config = dict(
    d_mlp=768,
    norm='layernorm',
    norm_place='pre',
    norm_eps=1e-06,
    beta2=0.95,
    grad_clip=2.0,
)
Each number is 128 + 24 x the weight over its row's rms, rounded and kept within 0 to 255. Layers, rows and columns count from 0. Numbers have three digits each. The size before them is the row's rms in percent of the matrix's.

# layer 5 MLP down (transposed), 768x192, rms 0.345, rows 664-700, columns 0-191
097:133130115151200124141137123082088149134148148113155141166155171137127084122126182120116121146122117143088128144111162115108129118121170138084132118147119118139114139134122116130131106123141131099149130159089149094123129134086129105175156159132154191098123135206139120104142139117138127108164145112184184164101140175140144147112131113092159149139114128124139131148103129127122135105140153160122150134117075131137155134109111131120150115149129121143114158113110130115121164136169143159086132109119145126129104072144104104165127106094140078159116124081103116137103105093112114151
087:150117131153135126119097092106150094155088128122110101161155111159089131114154079093117107108110154137128111153161138111157144100120152124193133092104109117169117119102102128167136094139110118118137116090103129113133123113171118105117139070142111142119106098133149075168142144110128162104139146172137137132128142138103134149170147187137088092110160100127112128116097165125142125106089102071133129100079112130093158136115116144132120114137161103115167140123145093086136116111115120135140146100111148135111113135108126142113095134098106137135138061132112101131135090120117177109
096:129107170207115100141109057098195119118130130131114128077145139113151146103158096140097113107160143105116106089148108108142107151110114140115143104131126096140154089115117154123121119173118112098089120089129148120134052155121116151133151114142131137145116079109136119112137136136115131109139142166114121156117132089114152148140155099116091148108120144137129144116129120177094154112126107117126143167157111113109128196103109121140109154135125137138148078131139158150134112147095107161150126119169127161158118127196114144127154106124138150143134097108121118145122124166135146144
096:158132120119117160121108121114161152148103158111149117127105170114157133141098134150123109081128116124136153169113095093110154148139154151132117123129100133114189131130145123152133105131115166133153120142146153133118107113129122121122093162138078096153143106125153105117117112147154135152147146141161069125153137133111100112136181116117096124137085121117145112100183121092152102158151143175131127176116107150128144171067112105148130148142154142123145129143113189158140130158126132118157111103104153079111203134117126110156111076145121134123167159149162117127125095127159107097
105:137132092119131136134106149121142152152132145149153119131098095143137163126125128099089117105142116117096136115129083077074152158143109130108139118106167159098132120150152124126154154073117131131124148149108142082146138124104176127128177145173158142139167152168069085142104075108160147118101143151155115134123157123137109108113121108098135137082145139110110130111095159163092148118107132090135139150142096143176128096123151159094140167139112083120127154103101137095131151172086076114129125114132149129127124131106122154084126112097147125116117156146114125112150154157115138166
109:101095135118129107132163138117148138146131152135139092156128137116104132115135091149126107109082159093119146138093131151124099087125132144150134107146100133142106097113119145082108204126110139140120109144127148076108105137116129132148105165061116108136148144150114152152134142193085122182107093137136106122085134174099089117164116137125125157164152151155128135097137154137152130137150120168125146178120124150091107138194145140118129132123135162123128143103135097058134149154121126101104115150146149120090131111123169110135129126122107103146155153117136127118170171140135138098
098:128077145108158152109127142102106139130125107082173105101153124130113104111127132116119117104089131099086114104118133088111127130079124116168136121153113097115102159121113138161176121146120138116090145131121128134143150105121072185157173129086124111098133123181137155116141160158147154098093128158162155094161124160153161119121163088127149140148092113105161143121155162130150134119109129147159112100129135164122164117100102147116142141108150117147167083087110094118136102125128096126130111132088124162082066091137167122099119116146158131109128135112122119138107108142114132135
098:135120128138108122091135117157125135136186138119151157101131151104133111151153084105103110094155130100143089091157106137104130120113103101101141098129108092125088150102120143145105134129129151119126108141144073138127108148132122085075191092130125136131163108124113128123157115079149124102104105093116101164061180140118157113146121129139151100143131167143136121144157106122118120130162135112118128148123122083123129164154142156081095159143148135177094131152089085096133112125127128148105127091111107128140111185121111151162142146119130134071112168144131116138100114135163112118
101:119125093102137117099125121103126134166089090138134130124157138153120159127078092164175167117163102122128151161136117096139141093126107185138146151116153144139121116166106137149116187109114118112112138118120128085130113138144142156122147147132161154091111135161158120134097126134114155113131135095144112114125159117147103100140161142103174124106138115139161102102119136167111079102125113119084143144157145102128142123102085117122119116125156141113105134188107127151132125155156155139070183110126110077112163134134127112133084142067116102131132125163106144106107154170089140128
093:129108073135130141164117092151133118145089125142202137181123170136196095106152135134112099112144123114099109111136144150151141110117147144103132123115135128140137141129103117088139076113145132121116100105151136133142143119130145112125122168120161129180139125079127079099112145067135132143161100160144131128153140160125129147154125172145143151118133117071112131142127128120121165114132148092120120134063093133147135154070134093148115110094075133125108078106125148164122121145147133101155133143139153090138140122113154124112138131140156073144103167124125122117122110170117139140
096:154136142159137145120104119109122126103089127144115127130131119102135130142104133133143147163130098118160176185105115081148120126119119145114134084125138136152126162113119149151089145115138123122157202103130130110168102121153134137106168127155103128152100135115132123091170121118088123099143100131089144176112083134117115130107118135112120126137120143113144160145145127137110161186127152123100153115101100121092125106153125163086150115091091145162119168105137166136163086143128132150099061147120112170095135098132119127091090091159153151113128118168146171173125101116126105136
110:115106146130150083151132112155120127105145086138157128112092128120120113157143097106112133130146151099114098140157091135130154136137124101112161119138138143098133128113171144152174092112127140120129125124094096158182105110163151154126148123109128117132143128108134118130148065147131097123155145168065120128116173128125162134143128135099140125140090118141110137142110140123104089133126165151144106086129173140171165153105121118131098138136131105144133099182125107133105152110147139150150162112122149179153085129157123136118188148112166120193169104176153086096126144110151153133
103:193108145119159136139114155145114108153133075129167125121126134156118126149181119156129141117134097113119145169107150133129111127138128131124134152078114079145163153156130105131113145126117106119088132140168132083109132135130128168161073132139098156110156162127119137122139124152092139124121130101108107136158143165104143118104095124169143114098127122198105129094106121154101118105173102137155126104100127089107134123131152142149108172125141160115123101131106142065159130115091166160103134130154114155119117139131081085148114126128155122137121119131167155134088078132155081151
103:111141096117138101108103144092135124127108148134126095104116164145127098142116117150119090095117148147090181101135126144107147096141152148153108128185165097184122111174068119128090124105144153088133137110117128139117136116127119115106131119135120163119127080150103120114156162136121126115157110108116072129152096149116174085127149155115117120152138140150179136158130115121162121113139135136093122129143132161092120110140120124121155133065113128107124138207160106113165138098132099114134113082142139130143159093062124112144152135090152131178126127128131164118156134145138141132
108:132156140137104148129154164121145130079153110124158138120139150147124171110106123111139108111102095106134141112141101099148140134156124171140079103142142118152102120113118177156110092152160154119152170090131120144140139100134141118147110145108157140128155135098164085161141174119144107144149085112142146141152135110122165173143151098075151113139126128126093109129104119117121139082096081119104138132132153147087134148162128083128182099128091116132114124156095117132074124127171116116132181110121107077122108119161138146086171129121127168150151135121102141148081102154120136134
101:135157129134111123120113106090138111113110110123103129121122136131120149119098141111137126156098114118151143126130110108147130108139146178118094139067090126153133137156111151099129122138086156118118114111097127163169154180114145088161158147118146147152125138119145142152117156079109133158149169109080156138157117123143158131104145080104131086120154112117096108108120157150085119115107126110132097174138138107063107146156087104175102136111133096117156123118116173116141098157128178140143126134178143126080130124121146142141157149149085142144134116109137101090094138124144172072
098:131127102101117142128117148181120133134109141121150107143118103132142143151128126140181140157164131149097119152150118142138123134146173156112110120112143139177175073124085134186133080164117140120121148114165169162129128140120104122115135126091145097090110129094119100148131108134110154136088106132098114171114109139175132107143170146107061111119132111124103122145138120104079121117130096111155115060113078109136142109176157103155109117169151117102152116130093079107123150123102119131161097147122157105129103103146153088136128107137132125164143134147129096134142107143100118119
096:129114092120172146134102104117150120092110120146139121154131136138067107168104121130177175141113145109142150146150111156151162172109152133104095132126144142128069136179126088060150104121086117101126180116168126161096109122142145100137138131160151149125115115127102136180118116113113120105100114124103103109139118099147186119099119104150144105105129138128178142138114134126121158121149110129152109124158120146110076136138129081131168145130113097155129119127129114117142114148144111113130127155087132130170136162136152155106146115192135114146125127122124166121116111111121083184
093:152129103133148117079143170127138118115140137125087118150134120131131134093094132136164146103151126087148136109186115117144123126122095135165159152138144091037146120122131090134085194121127165145107138143096132123126120126084155111159110126120139129107145097121071086103181118141115114140101160137122147158117123105098111112144155140131148144127100136121151163099129166132156136145162133118131148137093132120149142161176103147093129162148121117113128113080125102095113147092133121131158128128114171115127096162110153110127124169152116161156190124120140163109154124144146120126
099:148122100147100155111151113133122117128129161123094115123103153122115152161119118113139163150135130151129138101118135176082091110124132126090060084119102128133135149105135122130138141121131128103134142111141125109134102195156059108148136129153111129166118125123148114144169159123116129095164127152146151128125158172145111119102147103119128099127169125109191130118100114116136136136157168115136137103116129162153155125198100110156133107146157151206105114139143077121160133153083123112082132154115082162105138136147118146140118150143140084101128115149132152145158103125119140142
110:115104124097111150081150156078134123162122120111110155112077157138146102124152096150152163149096150169116134128107086131105063169123115122164102077113089102126144128122146158133110124126122077125129109109126161131162080119101115189159156117099163164146129132138150152116114122129131133090134069123127128121139117136120120121145131161140138063169125116100119135097133137138116142163119185153113142098112119119156116166134134149168128135132148142136126129104112128100147085157131127133111142087120120124115115075129161126126108104127143138095142161123129054121132130140095135130
114:143123141134134142135153143107127130156068099105125101137119131119174135165129138131118127117100114132084118175149106147057132127123158128127142101106131127138076126104139153135116118119133137116122131149110120185138092109102062121139145167068161149106115112118124144176095138119099134132112126155111095139127138114154095127106160131140155145116154150192147101096132167145125158163126103145100108129121131157141127152122086108156118137131171112093210044123139128123126105105109109124143121167152156118129106164130138138122104090163132112114144127140130120129133122143156140120
099:125122167132123158133078139141103140096124114118177095122125129117160108107159138123143112132140099128140141108103102166122140132140125096138154152100126163143187084102126126110143170158134131142123113093165141107162134109135118145152122147113157164144125125123121143130146120150164151130096137149102095130139129134121136122065140163121107155121131137129210103094116104149104153100144089140122118135172140099106182156153106139126076154160151136124097125210164128097141124146112134149104154111139166112166133082142124134106134127110110183123104109135127119125081117095123147133
098:138105122095095146145120142053132139109083133117191202116104146149114094139081110169137130121152124117160146101126122114165141127152081119183115142119157122149134094101110133128164115150143120109192102116164135155082106138144122124120108143171134135116119156148157111124076129144111120132149092099134129104066110139067146152129114137127111133123138119104140114144112131115153127155143159111091154134116118120122119137130116117108134128150153101162118165159086177113160146122096124130128146164101124130132131130155122146102121139141107088085176148107140144145119117154141139130
091:099127104154163098120170134156188136090151167131102140142106128137143145133112106137090130093127186128101106146106129099144134162101146167151125083124134080154104130137111122155147121118121121158096086167152153110132112142116097100123112154119121120130102101091092136156138145105092142132120113104148153201147108096164136129113114099110137146148120132128117143097116119117137128096139155169150152129144104156089136161160146121150111116149105129105109089130110153132149134134112123088158059145172133096165129140114181095115122143120108147110119132124133118133169084146087105139
089:115109101119125141115148093080124100149142144153125136106107144105136153129151153143071120151115122156113120147157108079131121076151084120108124144112062176128117122155107137095129146139137088165104127166142112108151162083179123115136170075118161107150138149117116092125085120126178079076145150166117116113117124125147171146146125136145131116118139115083145100118109153119121116146128128118143117132106150100092115138110115097155170105149133124148159121130133126141140134122103134163134169137075116147106143173125117146084154122136094153120099139127155140140125185143152134153
094:106129176147084137153161072117153165137109120137109143140112132153177177151127142091142142153115169106150132124112095116122143130104152165161147105149123105146177112124147152167106105149112145145141161106143136137111138175139111134126127086117117113106172155161162100121091137134198134140116144137125158138157134100140104150115148103126145109136126152119106080142130120140121149108161155151107119156151176137093106134143160139129087114141114090129124140116129104121190114168145166150124136127140144116118098105149178113128126076104133110108165156132119127102102085102152119153
115:151124134096103149100105126076125161096132135113123135162123089115109130112133141179109130123105146173128115159116128110131137117121138179116165103140128165145146121132105145111109109146119130087104114148147150119131132135143138079084140137099124102141120138135094177167145110128136133107161155089107108137127108114104178172165144092119126137144118162112089113148152145162093111144161134176118120127138089128149088147137146117155092079111117063088145131149100162133107103133120176114127101083146158107119150120097088100133119131119079106124143115117162117162171112107109130153
101:124188119121074084115135123147135128129155156143157136166119123154148101150129139135125139146084140130118126158142115173133125090114105138145145119160071119148131081112112179117134099171124110089150111127154139160120128131154138138132201138080152095132131139100135118155153145101115109142136132084125107172130150115104164136106105157087132135124116109151152090121122145091140123119154068114114123114143125122135123109135116103105122112102144153096113109093141127127120139124093134143103113112140126133141102127095122119138124147185095066164125102133121092082134179069128128164
087:119122100133136107182148154146134139143146145145122137125129066145179149114140149108114115137140115100143096124156163117109122136105114119131159137175118119117151124130133080114133130107112150095147133139137149118097135101119137124115113151138113130122187124178074121119103114137102102188185158107132159111137101154154163110099127130126140148143150128090145122158125161101165115159149176093154099100103103154113156098108131151125139104140148134167110116136090113107163139145150116106165086126119143092145114091131133120109098111175134110108092098148054145120097095138125101111
084:127107158129116132132122106127129147183140142135106110129131125127118110095160146145120117141089178191066149145164116096109097149142123153131153139069167199130153154146148134113138073104098156114151123134136165123119136131146112101148116146171137123153168098104164158153146116112160132121151124124150089087141113132147120164162118153141096158172109151123145133136128127120150154115155137149127123127096101121111123170166118131097183087148074150167154148125144139159115154125144138104129159122120096118111143146142126129123153151167149103155122157121092142123168114123111109124
104:117161153153157132149101132106142138139143128162198071116145143136097134107160135125129120127147149137104131152137149112084119139132110107116112143100127138139101125137175112058141113123105125126113158130099100168096104121125130126152158167126083147131140144062172135081121131161138168116140138116125175129158114144100120168135102130138125106117101116141157112120138117135155156113150131133123147131166096069111109096123117126151092139103175129134127116111115128139136118130185140132100151117183095103094146096154100111141151177108077087128130082124114162130109131153129117135
083:063096112098106143139140119108115129118137105086098101122102136122136124100126110156094142109093154114082105128093107133094139112126133083094123079139099171097118092169151095144124129154113127119136098159119124122112130126095116130176126099126127081127151107090143107107143150130135133104130097137129103108119109089139151112086128116067154138108178097127113072135133126142098140132115122124133090107158145140104085113082115109096119075118103086110107115137116106087126156111168140169164094140132120080112151154118129120098112120110091084123132149116120145122143121124152110118
110:127176130155110140155093117086151149165128122128129110064089137102121175118130127085170104150078111172114145145144147135142081185145120119116148166166127140117132120121090151142131163126102126117125104075162143130110166107131082115149149147186094146139120128086129095115131108146101103085154163132147123113161125122109124073093113129123161127108089114121158138111078126166112126175111114111109122123117112137139173154127136139145149139108123129121142109149157131110116089144147139133148167155157127077133119097178125131123115156113129144136113127128139151125140099112137118113
103:159133125130166127119162125110169129086111144124098159136184129090163066113114169092138118148157125131086128112114157130138147128110095122108125096081120134134150134167171102111157142139158151107099126141144108144151129168128150124104087122141150154117126148149105179127129176098095096110135144166118109147164110134150154170173108095118114143149139142080159122088120123137119120185131126138145130138140123148104128151131146076105094183096109133139114124131136123143090125121107133130125149126146114145124122126136119131144141110172137076191145118137129184125127109170120150109
092:142129151124106142119131116107104130121110080109118120115128144125142087148141118158127138132096125099088111085172151097169075119108131094113103098087136138155140125159141090146088149142104139127146146146130121115115110124097128170100189128108094131128169141076112101129130159111113122075152092151150142131146137123102151076128104105109149121126092149100117099127110132119139095122125116160150153133126152155157146143162143121051101143118131123112109120146051107118112146135128131136101131133155136086077108139091122137141131082143093154140166129143088126128085104138129110121
114:138118139119089118155090089149123105130144169144107108152138096133119142149132122091134152089137192129103118143139138156112142097097123184069114123117132137157159121119132122089128137105112103135153103087153109171135122123116131097134160129151119094152118126137121135166105143121132126158134125188105099121158106119149173109089103087167141119120146136120089087132130110095183127120159139105190129111097152116138097145151131098167124127148095146168084146106118109105152128171113153174127125102110171140136130120118160135071147133146146131095124137142124163112123141151116142114
# layer 5 MLP up, 768x192, rms 0.333, rows 665-700, columns 0-191
097:122123151113109142153154109113165125171117091131086119116121154136139124107091149131095157126133137130135124128120118102158156089149116147130143136172108107106120128133140139161152121145157113183145183145166131064130106127102134126118108127112138120127142145148083100131163120136133133169162115154135123106120134169151129109106118138121128107102119098083114089109136118102138100141142121125132093172151162086102118191128126082120114134156120137134098200131131162127120085133132121061143120103165106114125122096094149095116146116123145123130129105092134111144078100109117189175
097:135140152084141164115100122089122156124115114169073108164065117156147142138103123159127093167136099110119116108131117104127161116169112146089122147153146126100111152134118116093150105131112164152127115144094114196145190138120114148101143101152134133129165176156134135103171122129135165129093087123101122138134123139159134154139114107141145131126110128114134143109104097084137106124111167104150142119094167122093120129156142140106088128114123107157129160124108128171133106128163129107115126107087146134116154103106124171064103120110145102097128171129114153100155102133141132098
100:132148097106080125093128183122095140129128166103154110123155124098110137150127098112119123143159122130100121111151128113138170142134121095107128114135120073170122103148141109123169144148105134129124156141115123177132115135132141127145089130136103147126129097135166134145158150110137153125158132137120126106145104125148113078122138120147110110117128076103149170177135065119123119096165181130167108140133118103118133158059109151094135094131115159153130116094112125186116135167173098112117119161084114132094084141171110137153099167140147141147152123147149142130105127095107140097
105:160132173101120155147070125127135132138165131107129153182148150075166128112095145085139162149137137141143111116140144137133154136129107152136076137099156118088090143141152133123121107151178163123103083099098123124130127125110151135105097161130150131137193121108116151099101141132153134085088125135108097159137163159157126099131119156152120149097148116098117120143170134121117140148120147131111156151120136140154122143153133111070112094101114127160159071135138172121110132127150111141112101137115113161139164121156150151156127095125169130088156174128158089121128121098132118111
102:082136150137122169126069125104142119131147070130117101183145107100163166154082118147174136132159146150115132156129105151130138125123120115137079089139088129107161085140125115107128118122151100143121116102123145109127162137134120063087091081108170123107168160144128097147120150135134116126141143129114144111114104085171136123139115169094095130114102118158098113155094173185099136108151124157106127106100102138143148113092106112150100112143135159142167151104150132131109128132139115111163090129161128115136106111124111110169144156134086159151130104130128115127128140121134164123
102:125149156156129141108147178106113134095154076072099111160119114125103116133186151134137119137124136140132108129139168102172118128110125141165158141155115091112106126135138126128147123137099110112137127100115156122121088142099138149162099093171129136117135118130084094135080131134128120159111123156127096089129151122124133108109102090165060133140150130166089108145173150119131110143140164129134162125126142156149099099133096123148138066122128135148106129084122133139106129097103113115139144064136148158138131100119129127096148153151091099102109150121116136141139169155147063166
090:164140083149098126112122147108117139137144145100107156096137118130125135169132172099102118114132144087138102163082090164115164133088111140111110119119110099155164157150151135182194132129111132095124091117132115121156111113140175097173094162137151123122112135122158083127134154152145132130133132094103125152112124143146157146126111122128093139104097123154088099170126115110139064109118125143104064109098157141130130137125115108112158092131137147132132159124142130102141159130132127151149103166126170167132122124078160113130121098094116153127139135096143143155074143122142089115
097:125134140129125107107129127148113103133146165162121130143157123128136141073152115114118112151114113146129136125174141127158135124148165129112071130139145157135129130107168107107160136080128108182152111141108151122111091094116162136088116137103125171119131171164146111092111121163106132132113133180089127103182183105121116123141150127154106124108168138134079115158101127120108150149066132129115145133116102125069167121120113125076121118165152125126162134111144161161140167146129148074145116123135103139128157115180147104138177118094120117131137124148111152101118098134124124080
096:137103112137111132096126159113148107133160157186100114099181149145094142169107126118147163132138137129167187115119136101134091121154091131157088167113132099176098158162127118149116109130126113106128157155130097110106135137101097113122109174152130162121163135136138150144122134131105122132106102146120104102104155136184125085158112153107155155085164148126134107120094165115134089119153124100122151125113165134104131128098167127173153088135109102151110128121116132151124109147140137072126112169094120130131135125128081155123109141162154150122146189146143145098126134168113133106
092:148124124121149094079154149158092153104146139097120086154136151106138103146119078149130087113116130131140162126116135152136115151078131110148180114114167132122102126122099110174109132090148112154117155115122116127111100120104146100114135139128185126101185178117129127133107130139137171134126137098139140124127088173140157130108153140125091115118128101149101130131088105131128104119106134166088142121103161111149164135107112115132116102164159106131088132154061142120064105139100176117126099103152141171106104145152137133121095143153167128127162112115093112142126146118092131159
104:105126070138135139087110109148136159170104106086172187138127097144135151181111106129107158134102094126124096076148146102124180150101112132128101138129126114144147126104145088140089098169140153128114137096120134140136133130180093125160124163102155134116122123122091135122130111113155138163131106112098122131081146075123115119119121102145102129143128126165146110107134171138138097151149130140151145140129149111118173129148137151149134101120160122152106117112149120140153113141066116145130115126118135149081113173137106122145140101091168138122178156088110169131118139122170123176
107:129130138093154127093098149158163147114152087079138128140151125138155128126172098179088077158151114114123177136108147184145153137112052133105096110136167148145146139126146136125093128120171101155099149113150126158098136103126103099148140157113095120105122123136127157154120157125128156117161133118142081167173109153099085114135161150139152163102158132112125101166147107149148125071119113141150131124097127113143104133154086092130133096094163141126101097125134120126125125113099094148157111119119119112115163107130141143131171106120142127106140157126119160149138088128128109140
103:101102145073106124108143101141132121147127075132103168135121124095177090159146132144117145110125143157159106142070095110152139129173097093122116103137143132120164104133134080107115139172192130095089167190121172125122124078122065126161082096146149110122126124114086098120088134152098139119152121143100122144136141156094133097150133127088101149110135113124114138150144137134145124150143123142098143128147122145147094106133130161139087154145129104104109148157122124102132124117116151116149126124130129107131080119113087128139106121148155089155118153149131173122129118151112106157
098:142123127138079096142116116148133119077138107154113075113168087108121116111106133098091146125109139154179108134149105139157109123126121102136150136118155142114129107124129150157134148140110097099112152149130159117109105103109143083160127124138151152102168141123122108179126115181112095140155139128082155131112097099123126162163129094158125099162097159099118155099127125171108117134126165170110150141156161112083074112136102122121111137138172097118115146179113115151137117140124137159174121091107164167138148138155151133119125154135150143109130105134123166186113084116131097127
102:089111125107158123127137167106074139106169134176131133096071110148118143128118158141139171125118147146129125113139155114144129139103082156116132106128159100135158041114152115124140161113144119129123096117136111083132090143139118107119134160110148133095133123146086103101183129139130142083146111121131113143114115099142115132148154113127141150151106159155130150145155153149166095094116098156129125132147154173112141157155130138114142102155110143093131112140120129132095152197104151137125110177112114162131117137118106074115146108109170096131104143097124133160179106158127126155
099:138136157108130143116119115118097150137122085121111134173116122090105137126117121161114089110124149136153141104121087072137097138121104124135137108136163127141166108104115088083149155151084153144148194120132124160120091122106119146160149139179106129133082131088103149087123141101149145110130193144117117144129117124135073152137156125146111125158100132094155087155116113173154144116144094149152099155150117091118102125138136130107126192122125130079122088116114086122120105147122154101107120145146147132117115131152113155107122147158091119142088121115144150140170156179122126128
107:144121163128141129143171129137198121168126105093137156095149146118135163114137114124183167112148156148139106121109121129172117197177081093102136106121116137081131117134104117142117119158124168158115129107158130149117112146123136087154097108149114125088145116093066151110138147138149147122122124137122147161135134140116168078103115105100132113100110142101138109116161139133183165145148096150119128132152130130165139108136149135097128120095101123145095140123101089082117152147172135137078125098095134129110089115115098111114079143107128137116127106116140122124133110122165104100
090:133138121133147119139136145138157102135129163163137143116118113116167113114155137110151110100146130111150137142126137115116171119153127150112111123152116089136116135122149115132152120148143129069151128112132109128109133105124155126099161125116159135099113181133144117151154147119115120147099107148097133139116126156131151098118069113103150125103170110122096136132156148070086116096102090103146131122102141122117141064096127142138184153127103090155109158145092143147087084179115106171080069139133124156086129129133135116108151063137121119137094173092134167159125092146148102129
098:120138103097096151097149157168093141096101127088153110100121157139132109113165114122132138148072105168133110119078132111135137095091169156130121125102113146115115140102092148142113099122142151131153085139128149097128135116148132140155113145141184122102133135156151127160139097153104166132148170149164137123146113129152125160103126158101109136171108120123157111163098125124150092111167111158113117129175151122130126123165138170114130070139144123162100187109148092158101140130095105143083131100131130131142134122111089137148099111109113159134085154133093166126149140170138120149
110:104115140104111148112130158114156141128107127115121171139117147094124124131119158130118115113178160133168090141139094120172118103130119165093116092132112089091107107129154111164166143135155143090168159099101160137137151119100149127090139134096154124106141135098106129105136138107128127128138158153153109128100106123146166106118152148119138097148092122118145142098057148154124108119145153123164108169149079122110118131095134151158095113177114160140126175127128147164116147094156072165140100118133123081126105107137126151104135115105103137163126135118107146133152127058085111106
103:109141181143165158144092125162131108138109084137121112179098132135128115146118135133095177162142125139106110125103153164131138130111121112119130157145100181121118117135146133074083115128138157106089119161145113188122155093177099133142128142140137093118083101121126091122103135095148095120157161117110133150118148090126103149123161142147160174102109162150115109131135111130109105121114172156166144169095116124097115106140137094155094128111141148156117120133132120133126142116169133069123104135119151113132110128148147125113146097128098133154096131089146147068123080137150135091
105:141137125167145144117165140161159100157123129151128094112145141145181164130105137116097154112142123125131125102163128099122132168144131145093118133138085094117072123123154068119133097086117121110120144103137116105106144129137134116118093094174135131167107157136108107090128147113112123098115127113116162113130106071097116172148151108134063151136126111125075132168105157134127086128127124159080123119136146114183124131117120124125152138124121100155077117052122110106144114121171138190127095164087103130154135131124127130143127131127127123151142147117128128133142146115142076145
092:149163094100126109129124140142092142114091091125127130111146108104109116146133143084103132135157130127153064135127167092106172129105150139112149105111141149112143124165073140112154125063154107143104151128174112111108159106101140144157089099094176154147087128115093110118088163128120108105119096114089132116095126149152126144153118107141099107169121148104189127098129105124131107127161109171114074151146158142113086119127100108141104149107121127127114140123159144127109120143123138096144118171127134167123107153151136122175138112138116082136124123120097120154152122149148164095
100:114153164106116164097118135113104136135119135118138089123143147122131105161139110106157147149165119096134140113137127126145126074112117161085125169133125143102064108129112102124126168161094120134110099169152154128141200108144126103119107132155162114122138122142097150149108106082131151076124141125129058117053148112123137134144153135126147169148110143128114098128145134108161121136107157104136123168113124142139122166102119132118100126163166087101098120170135136120150161123154124122161179154152119123132179095124105124113112119165148139155121084140120120154106129164128138098
095:129125138128139106120124144134174075162119087092130139121107120159133113125114130148125097177103123130188122091138097112128135137150131113155160143151120146104129120086153139154126176168144107144131134145159099104145135128115159143119144118185101121134101117104119110143095103159149157106103144138139089110157148124139102168111152147065169108113129122102123122140105154123136128131135129156135087109128178125151110099087119140127143170096107172112061122144111112114123124103170151119192118084110109128119168110129150165086151135141135127148150108154105111112177145124098116110
096:082142103097156155111163122097106110117108143166179134174122143139117096140151105158132108106137126161147135101134144144115095129190114129093112098148132177175159135138106123123132156115145117142114124138121147123109091123101082089088140148118144098129119159106132121170157122111149129109126086110144090127117111150118093155095136196116091118120129156156139082104111079151099124143137115143117149124144118145139137109115138107168114171125134181141135126135144160136096130117138152124129110103081143170151145091100096148109107094156145156114091097104106145118106107155143135158
108:122117164080126169118140104134112121148144115135137102132100135157134127150142101105154151145081078153158116120113119141123106136133099150130138140151124139111159116178145142106170097114122153153084160122092136126151114103118131130143158148133118106105128129156103100120144100116140150135124194100113143129187147138106119101136124121138108154161118137158110052093135171164135128107104101148145152141108134126154081108171159115089094090139108114148137149082144108134114112144130159109108105112146133093102092087099132110151140159140110117090095185144168148126112140093103123121
091:115115137120112111132157134070154162138143152124137127140150108124168052114127136126089147139135157144151140145145114137140141136138162124119104146138107120108102096136144155137078130139137149167101127102147091133094155102150139105112112141146163109117132120143154187114125139120136109166168133125120094102064131145108098090125083158141148129128107080105141134097146127156125107104133129076111070100145143137154146148113127174085109102100130174137105153111097112119168098133179125159148138114112123156111135143135139081178140127125147127072109153135140103104129126130101119100
090:117056111142119107112123108121136113130145136149125135135125157118110141126167144117119153138156072114154103122095145082167149106127134108075130104117157123124101120111100119174144106133136181115072133109110104136155132137087163131145117166058169102096116098146160115107135138127141153142137129172123092148102154132120123143111141120129138127096072110146128122157111130192148118105153134104146125144145132118069153108165116163134089137122118130080168171139153091122111173140113093145142137098128128086112149150117131126154144120120147115157114165108136141132132133102093144129
096:084153152092132102138125153122142138111156133128105121143102148147129160155146114123121147092145175110107110147123130124123115117149124165131127086154146131166124095071112119186125152108176116154121140108130130160112127150085062134134140108094085132102115147123107124127116140158103132152127114135110110129122213141183172160143135185144153112089128142117150065104157146127111122146117170072139122130155098108148138101093143119111114096105108103111111091139113133106113136124140139142116137141155141136133155110109153125144123142128100134086111100121134148181116117136156153167
104:143148141147085150142144116155127155102108129118112150141136079143134139148144115122132106097120114110135155158150099143131166125172110147103095093103103081136135117129154154153107152113113111086122153187101150129125108144106170125131170117152120149111133108126135120126139136096111108119146115125123155134089140070145159143107097110162103129133117104150124154110126123134059150085161129168143154121165071110186131173150106093087132117129118128148096122169118114088122104179166158145135130104129117163169121130162112131116122115133115160086090109133156161135131128114159153131
094:108140144134134139082083149131111159146116152106150131088138118087155145115163144142120145153155159124147119163154151139093144102133116159144131151103106137119156090096100142148137133082140177162096122097116141140134150109098123104088104132114145158132149143148132145155135108117118141095126100133116159130160143175127125133122160156116120111124076108134123144094153134137119086118117114114126146130125121078099162151088110132185131154046115086116149129127129140100144139138053118094102168117119106143120135148098138123145133118095165119157094102129162127158105132131174147164
110:134104138110128132114130103136137123140054115139131104130142099136096101134154100186151172102111117122125101132150135143082112096159168109149121161139092162136098162147145076129129113097135125143112151140178160135106129166131127135133126108083143123107138152116130110127128133113149123124133104123141140174143143106139100179164136111114097141144106129132155124126127144117168129105133149150112124080163137108099137121142162149103144119114113113107065076112167114122104100139150119155138079099108172131127084094152102167118125114094122142093139158140121172191151133110121113164
108:164147157135153154150153130135128137166146128151110122135138082114104109131126129079118103151118119146119159121125131158143152087113083132127178127112114132151109119176128094145113136168169158108135164151138148127094159143126130144115158100135145130124147118128104095108094147118133122115078106169117130135194109151151078191096150158148182170170153126124109147117129127139088148130099118093109154110132096174114127132110166132071073131111145125156100129107117111114109138130132172163125133125138105118158123122110139145149144134112167098131128117096112137084107108152105136093
091:095157110120144150084162133146135153124154119133123134160119113097102160086169131090157146136118134152129152157126109101149122088122160148088142138131065161132071138128104115098145136112140111133114134115130102103166159092121135155117124102127120160094103126137100146138122144137149124092157090143124117150125125115150145124107166080086134125117134141113110131128114202107112167147169150118144142167122112125120114087115126161093114083124129149138123163168134118120155163135121097112067117170121139088112119132149107137148160120127136153158119082120165098089111115158108165099
102:127145128101094096101120158131085142174099142152135114124095143100130159144113155142103105122136120168125134128054142091134138103156115110147134142120136141119175149102099106118181128103160141170150151138083148164117111075118154144098088144137126132124170136140127135088124139164150153126146105165086131178122106152099112091152136136134139144131169107078114137130167088136120159158124119163138096091089106124099153155130133113153155140127137118172161137136132093134129139115097164163115104153124150129138124138149164073125111115137132154100111109132161152142128108124105162117